Each number is 128 + 32 x the weight over its row's rms, rounded and kept within 0 to 255. Layers, rows and columns count from 0. Numbers have three digits each. The size before them is the row's rms in percent of the matrix's.

# o: layer 5 attention output (transposed), 448x448, rms 0.0472, rows 53-59,117-123,181-187,244-250,308-314,372-378,436-442, columns 112-223
# v: layer 5 attention value, 64x448, rms 0.0463, rows 53-59, columns 112-223
o244 104:171099164087162144101090120160117122088156125128128155113194166106100130168111148126129129151143205147104179118162176093158079126130127102075111074157150102125027164219120107128092102167041158139130106101106070138114160118124157121169145119117120138153105166152143148101144171175123114151113114189083102121152135136148133079112128103051
o308 094:154133099075135127101137133105124099155130098157141110099107170172146097137154145096137110141127163119100170152112157140150110035141119108107120124123124122156133105126150117132126125123113172122145153110048169209133126144169106041148139120165121101175120082140099159161096139157151161126055093135139099162127122107141072085116201110128
o372 099:167116091088161070138125120116116121159120123174136144104133101145037163152193147085147149112107133150140053130149105129121189120149142172093083139114093132101147130152134164135133190129111098146138111159132089154164115153114118154167108148085166111120096160154125070085131153127089159086154162091140116132106115110092133144138091098135
o436 102:147163112074149077117160083113134194110147099120140141169092180119145108146106125157186142127086148144098123081126143199057116112092114173162144178110102186122079145146121130096134142172129132118130120135138116130106121176142105087145134119122132100141125135094115134110128136157136156138141118140108046145155160122083058136165188079102
v53 092:142193114103114162065107120117141198184135128130101124127131187129131151099062170140108150129167229117088166118128107175088131157223057138103115132139181098162120117130120099136110201117136165124116084120160167135118127127161085181121155104146142114134147137087081134130113108154130099142211120135070158077155130129161069133104120112053
o53 093:168107125137117136159141140111089099101151186128134102114087121126099119130248122177113110146067094135141133143120142065073114135096113081104134148105129110090145151079103113107145134123135142178102142141097104097170078117111161146137084096164085141141134136089143143129130116074137140116157154133172168132083124167102214139101105181167
o117 093:186123152111104125137133094108095099136090161124116148137126055175159123129193114136132150148104162104139212163122151109079142166133152103120153154141144046048110123136105143102096123112110112193100167143060146091137082133125121097167106169175122162166125104101126119150089150124116160109172141146128146156159130156135142173070083210199
o181 112:185130099137130105092163183210163160184109082143157067128202096156166130086148126131138121144115105063108115150147132119142144145132104147186165072163054116171072155080148130105196068091093139177158118105179152155177136110157137134129179137132092153204198100152183094104074133140104160178155111126151137166173148124088169116153135102154
o245 092:141171115136128140094083048077128103152087070134140112151125180145156151094165113150105089147097140078082200118071165116069161143145173128141128140161134155080094074121061178086127155130073151142125103160134081099110144067102102090108113170156081110122116101088179136138150141095122177129128133151137132130127125116169174152111148132149
o309 093:130096120116118164134074073125071142092128080124151128188088171174140108153125141179121125138118121087139182062142126148103141160143135183139092142112140154090111080080069132110157157145126116158066140135153129074123159115107137112141134132140089111099114083101164140109111138101129138107189077125160094119112118114139130168108154162123
o373 098:143086100151167102141117107121106123095194199075114137115137182150084101137180128193155099097120133192162140103143162055143148142077117053109123192141087122172113147084117129149156088126162102148139116142105131153170106124126210127133148112150112142160138128111115122152136136081146160094084153156146148113070109129093183086092152071104
o437 098:109075167136129169151105116104141144096185174137158103098148068180125185109155123163114054070124114072153123128178189094171166091095089092114118126089091169149099082143137127159157099147124112184102104122153113132140161111076146147125115051073119157090162091142123180130133183120106153127133101095137116134130097128152166131117155111146
v54 105:086138146098145121085112117124137121126154103119178121171129145136090078157139173100103108105089149147152160133108165136078125139158176150165136091180102110091146116109098141125129086141095141140129107134110158117077161108133090123127118127163117105094144146075116124153124028130169102118135097092182114092118092099147155127126090162157
o54 108:107092124166098138135135139174151110082111137137119101121126156128140149116173126123110162151142095152095057055105139118132178063124151165135110075099144173153100149097121111075170101141144183111140137102166090144132139161102147119089123176094124100143139095157155086134114189170130124110190100117099172178134165114112136149140178086063
o118 101:099156194122131113138195121159167158164140076095089109120099136178143132077094130146155171148077112094137095104105107148140160134098145146182151073122120098128137151131120124152111107117188120134154156095134093169169174129107138093132154134079139118115166132110200093146123076112110140128096134082116109118183189177111130117210137140128
o182 098:112111111131123084137138097132172057142106104134101123146132136145098080083102090129107135122143129179162150136109123128069149147104135116109148155171165118162113081129084075114122131097108138102143173103103099080145114144127132087137130156113136113136121168108099139118093102116189110125121211127163082157165103197147169111135143134122
o246 106:098086120174161098107120088151107111104078128137081090096206060151171152154089130156183115147093161100095158100143138125141077158112087106130139177180167086068098144159145091106077112144168112135168159134075103176133064173100092085120137114187103108127153187152167163152084097121101124139145134126190111195167105113091151218130096147125
o310 108:119076150120133096138176110151090156095117096129123073188135095169149122145132127198113107139163118117112137144079143134087108091120086080129164154166150163082126203147175174123077148109123073152169191086069107148115110122138084116083164161125176142061192140198112145135150114149069149111108153134184099152089115106141153126122160107158
o374 105:148134089116080136119135160163128127132095137134178100123167133180107120156192132096154141126149090126128027112129119112137186090122117106089144120074160158204112088081109123086118121153125164147115135118118105147094083170117195151099135156076163086144077121115157135106175169154112144107178198129112149170095111122121111114086184049064
o438 100:098047148150181062145101088130127094146139101154122116168159167081123142114138072173118075091164188135076161114107109117077134135093183113124063088142141184093116119138109066135144146148169173119153136114044112114117145181117162118186152124126089190129117122164136157114157104066166159183115147135157089113150132156151139106105139156136
v55 107:114125163119171175196156148123146107082163091159153072180135101127112183195112122140141144194096125108072198133061116143044103108220163088098106069040072174126172106109116164106091087182134116109154114118123150141186084156131107141108173160091181118117093125176181101135102156160051143173166128087149119129147105116086094138139110080101
o55 103:145138110151052099141093117106093142172095200073145157100099056132110103119187137127111099111108125104129118189193126110152169063092137115118197161171161046085103127167154139132128129125060122150130151075095117166099132094094141149174097114137165144161141127141095099072141153126136075057212139172038125155152175134161189114108218155099
o119 097:143165121132065107119154148107105158181029052159132160142116101142079121111218115151070166104113136105094086163114128139134188126083144164127179140158117098122130144156177118127126142094147108128145161114104122134126126105151119116114133174071177185131137074126124125166112094178116083116135121171111138082150184153159179130120145137163
o183 102:091138118074176120142131137121107116145151077140154091094151124075106069161123132061122110116165142112159129112103148109133096127148130126073026119113140191118134107098157141121138107114109142136190129122121105099095128176171128119118130113130109094152126133116071083169152173144126141151043142114135112111093114138120190099103120106148
o247 103:126096118120126226113165121095087150114042060131108132101120103122147128161199116113133147135098066152095117084135129134071139148050128183131130154116163129170116111068158163133152145101116147128081181131131130103126123148145162146153133175034163214112109156183125106191085165179112131106091128153188104082105162124109135141118114173153
o311 133:076121139136199153183117084130104090097148093123136101117158133067089155152128136122187173152137140124122190121089095137145099145136085114092085102151172130143156133084167140110130135146191138161160186131095124103113137168134090089148165104167136107130136137156103133179123170143133142117048088182156106031078101128077125162143101104102
o375 097:096143144154060101143135119104139141144154148035132163114145110075102102110123136130076141116128119112140163174154140104166128085075154098115145107177142042140130121117194099108117106109086113145184175078103096177087164135120145121196092102185165155182164184149084111158100105138146105057132058214087107128083177135100177089098184152054
o439 090:143173157078112130054147145115117145173152083095153091115119185145099120161161150065144104149111118129118135163083157096115155158125112138136094136084205179117124089120133118138172094125092136172110096052174106143087125117157154166081119121187110071189122175161120106142139177146107176183105135125121109076132078146117155115123119157110
v56 099:120149145134113143154106028146087143149115147159054066097162141134124104161117176162112160096095180116170091124134135182149152165145115164146085110080181129122153133141109143154049165114145154128122147114134132166117142138154150199069165092145083164139133098145120109119136170135137125103165153085045134105139109202145142119122152141101
o56 102:176099147173152185113162161123105122137111111145141126152144149098121155093111145110134161149147101050088165157101120077097135125119129049093142126152115135165114181139121111105141099164120115177125132146125135120141108131144141079147119125159132144112200148126142181143150118152137126155123094127192120089152158128073075122146067138136
o120 114:136162140132132146083183122118137136116137096132147118111122132104095172121108147145081103142172115122065114063127118129106128094115133127105069181142099102103062156158123134132137123132132114152120122108083189129121090113111139184189150105129164122132144115133193160177101089150129108144122080213102114101182152091086100135133122155144
o184 103:076131151147123057099110102054171139122121197139126092154115076151174159119123150110182148129122099180092075168173163153079146133123123158141225159172149140070150126165084105148102155105115145109131097149120113095110131126084103138170118118119125150145093094116084104071094125097080160110129108135137112086105105133182125171115164137149
o248 093:131175141131092085062132134151151142102132180131146140110121135130132170090101116154107094150165145214113101047089147153119138086150130122121087127157122131148110104133139159145207098109128057136076095121073140161118141147101201166131149099104139104075140125099201112171082098098160094100154137186099105118097133087109057151158100115088
o312 092:073172163115096098078119111108119145120105165210100122119070100102161133118252140168134126135161117148110051099144175079121183063134144140148152105058122125124114131099083141145134084131166171128096064135069150119093124073106146142122137165142112170087171109095131101105108163103137135131086178156133096105131154175090131164086188179088
o376 105:160029157150126182161143207125111125134092133170160124145096141147138136111162124146143118132128141105085061142108130091106112103139120064108167135119127136136089186107089144137166109146114104176091107172154146122129066105141148105093138119129112089143168186110139186161179119127149158166121197141172152161176117120102080107128124075125
o440 088:106138131114094100072121133109147143130076147136163130166170067141164086132161124098120110112189093167109120142164080082135181126130151102140106142107093179159092106085154080138140102205142135171133120090067130086101106090162104154132094152102151128068116086138136146086053138124085152099174197125168110173072064107112130152123179083107
v57 099:165078095118155100131142093085144114127150126123125078062139085112113084118150098093186125121086127112070132129179154127163124142144183119078087222088203074127139140078112139115085056134116156112111215139161103064127124140118196145120158131123078121133189111144108134113091125127128143048089115118087158138107150141114106122153116154107
o57 105:158122136040145206123109143132105138074155107109139172146064155101103139091107114123132139133135138181143112095091111106122179147095150085168146128116099167133086146161145085161131158106089111114175085104129118152175128105152116191140143083115144180134106134143189102135165169093129102066144157139112138080167151118117100126125100091098
o121 094:145137158150163178113112121129094141133158088142109162117067168110092151084085129107135160130175119142112114085054127123111151100117123090165112069107086183152127131173171152142152126099038115099149101141132105132152122112157049171116125146129125136136126130146124095194111153132152133118109180119155138097153190140127050105151166070126
o185 104:116095147150116115164156190134134107118107182090135169148102109149128112178177117134169141149141171094117186144140074148105114167107075171147129163134106140109178139065143111137131097134154098144174089212085164160159112121114110071121134153111102152142138116159083142071126132104120112115146084150176080091143078145148099206169172130129
o249 098:162164153170129085137108145124080143179149117177121108100149157117154107135151168134149130140152092077133109137112161126119049106160147130116102147127125149162148093076110163146135117136093128120090103223132131097145129177112157090107135110117115121122152140114087121146132087084116134188080107126120205080131177137143089153154135143090
o313 098:133158118133103108127158188135139144137109092149101100142133127197141100137122127102080127135112155144172130123122130122112072100128122161153128187097117117133140126122113119127163123105065141107093110232144152159132146134169167034150152159105082120185207117112143148154162093104106095188088101209135181126176191147141078122140141149118
o377 098:117071170097143118154141197084126141101094139068099160142089104135136113195132123093188104138126158101097065154090149139124124122097088194102164081103101121115159162164138142178108152105086131139183111144155104203125115113095051193153191145090118151126146118102175130089109110147119176140107136122124121105155099068078134134081082101148
o441 101:165120103107116068116143129141125098118128093115094185122109152144141078116127129139127082150098124132156171133143059119143069155145129161141149165102102111103093193132136135184163132127125127071129075193095151170103156126115135141172106165140112109145152108103138095090123089162123101122102087147092168154111186088131157125154124150136
v58 096:140118151161113108077111161148153096142118098189086174106118136125116163140121020087115174125129173125112117107086116090102123106170070135124149082138205106131076135125108122101126141126109255125103098107112151132118172134119115116188111136091132097115117138170110115155161138104079103121122124124140124123130100157230138117167161115148
o58 097:091176123053149138157134135120178153134162134059166089131154144131129131128168156149198125111181124169122125140183128157122086117116140126147093152073105184165170113179127120152179145149115056131123142128155077122133116089131139141078116124133134164106149150111162170128120111134131158101122159135096118102105110108079073125112133058098
o122 094:115164085100129157163180080127120192102121143103136143139129090136156023142099164178161098110166069160198142141147103152116124108162139150156171147120114164155151154163122184104109142109131118103117184088125111110117197120152140168135133129148150142126152119134165167133086115100131154121158162131113114178121121162142099147095165062099
o186 105:094144109131109136145125138164135145095136101132150118125096072149161139103119156104150181102112140161129154121113152109045095101122108135145129114144138088150075120064088179107174136134085103189162170179094116092140133147150135079203085073225129162090185169124113093135132177071122120147176158131116133179179075163079162147180149188121
o250 096:086134126137144102148193153095119140177133032171107102134155059101189097104152121102163159126133137110088066103121143133086106165100132135177203174121138194127187198185082130129144090128105122139161184143140141114152164162059081036132131212120102104111225141156119079143090098109176162164071116105164145149131151080119089137174052206155
o314 096:079107161116131164126155109146086136105153072093098145188118096145149151170116176125096194131133160111115167117136109083145118113103018214141150119119139117117124131136087121132132074162148085110145100131067171146121164068082147168132177130120088129137160166152109118115090134134138143165078176122094117140132113087117156068144125165121
o378 091:121159131129047131161139067147144168139172088042130119160145091149151088162148113121160133105201096186108143133201169171105098141116120140153097131160134106071197057157120121114184155109125053154083128158177124132130131114131108118074132132185116177113152119066146145142111096167122155141146128130093142138102149108088096153160177112173
o442 102:146142117137119190150165121132149096108222151105151161158169061140182142154102135045149152133130172106109130152169124116101112113149106185146150188146152121091081165121168058131138139144088120135132139136077136116136162103128140177142112107161089155164192128117110176120155145126076092105198174124123146069193114125077173140186073230127
v59 100:112131163137150096145096137139089118166138090121146091115203142136114133207111134117091141133119112108103145147054097130126142192135156086157085066064158148100144111129125082135089199121131128110098155124148132164114114137168159128089161089081136132156103105143097120091111167122201099167126136159113188154149080087091151121121144132135
o59 103:115135158161154130123199148093205154103118133088127156125112180093107135118027131156165095116164138106121073123208116102118114087114145130093139164157132114165125182140165154110153172152062158184116145128050122164143098146110150070111092132237094117130225126120073158185101042147100172125167119102157116102159151147119115167124105145107
o123 099:154143110138111163049163175113174137110118123168141088118185162102141143139157159052114086137143146167115073119132070086080207119102159117118095131109119145230076174180140114124124145141121213127147209083098106165101109155105167096149107109172131111138212098156143111130039095133117092116151016162158106155178103077103118139126092137134
o187 102:134051130091116109129101124135137199108132158123171074138103156137114141141125136167099102159066134137118156103130175111157141115123154135168176107144145098052154161169122188122159148156093121140115127188141147086164088090059088134148127135174107171126099106108150136114145078126113105177129080054160127126169162177150137106140166121192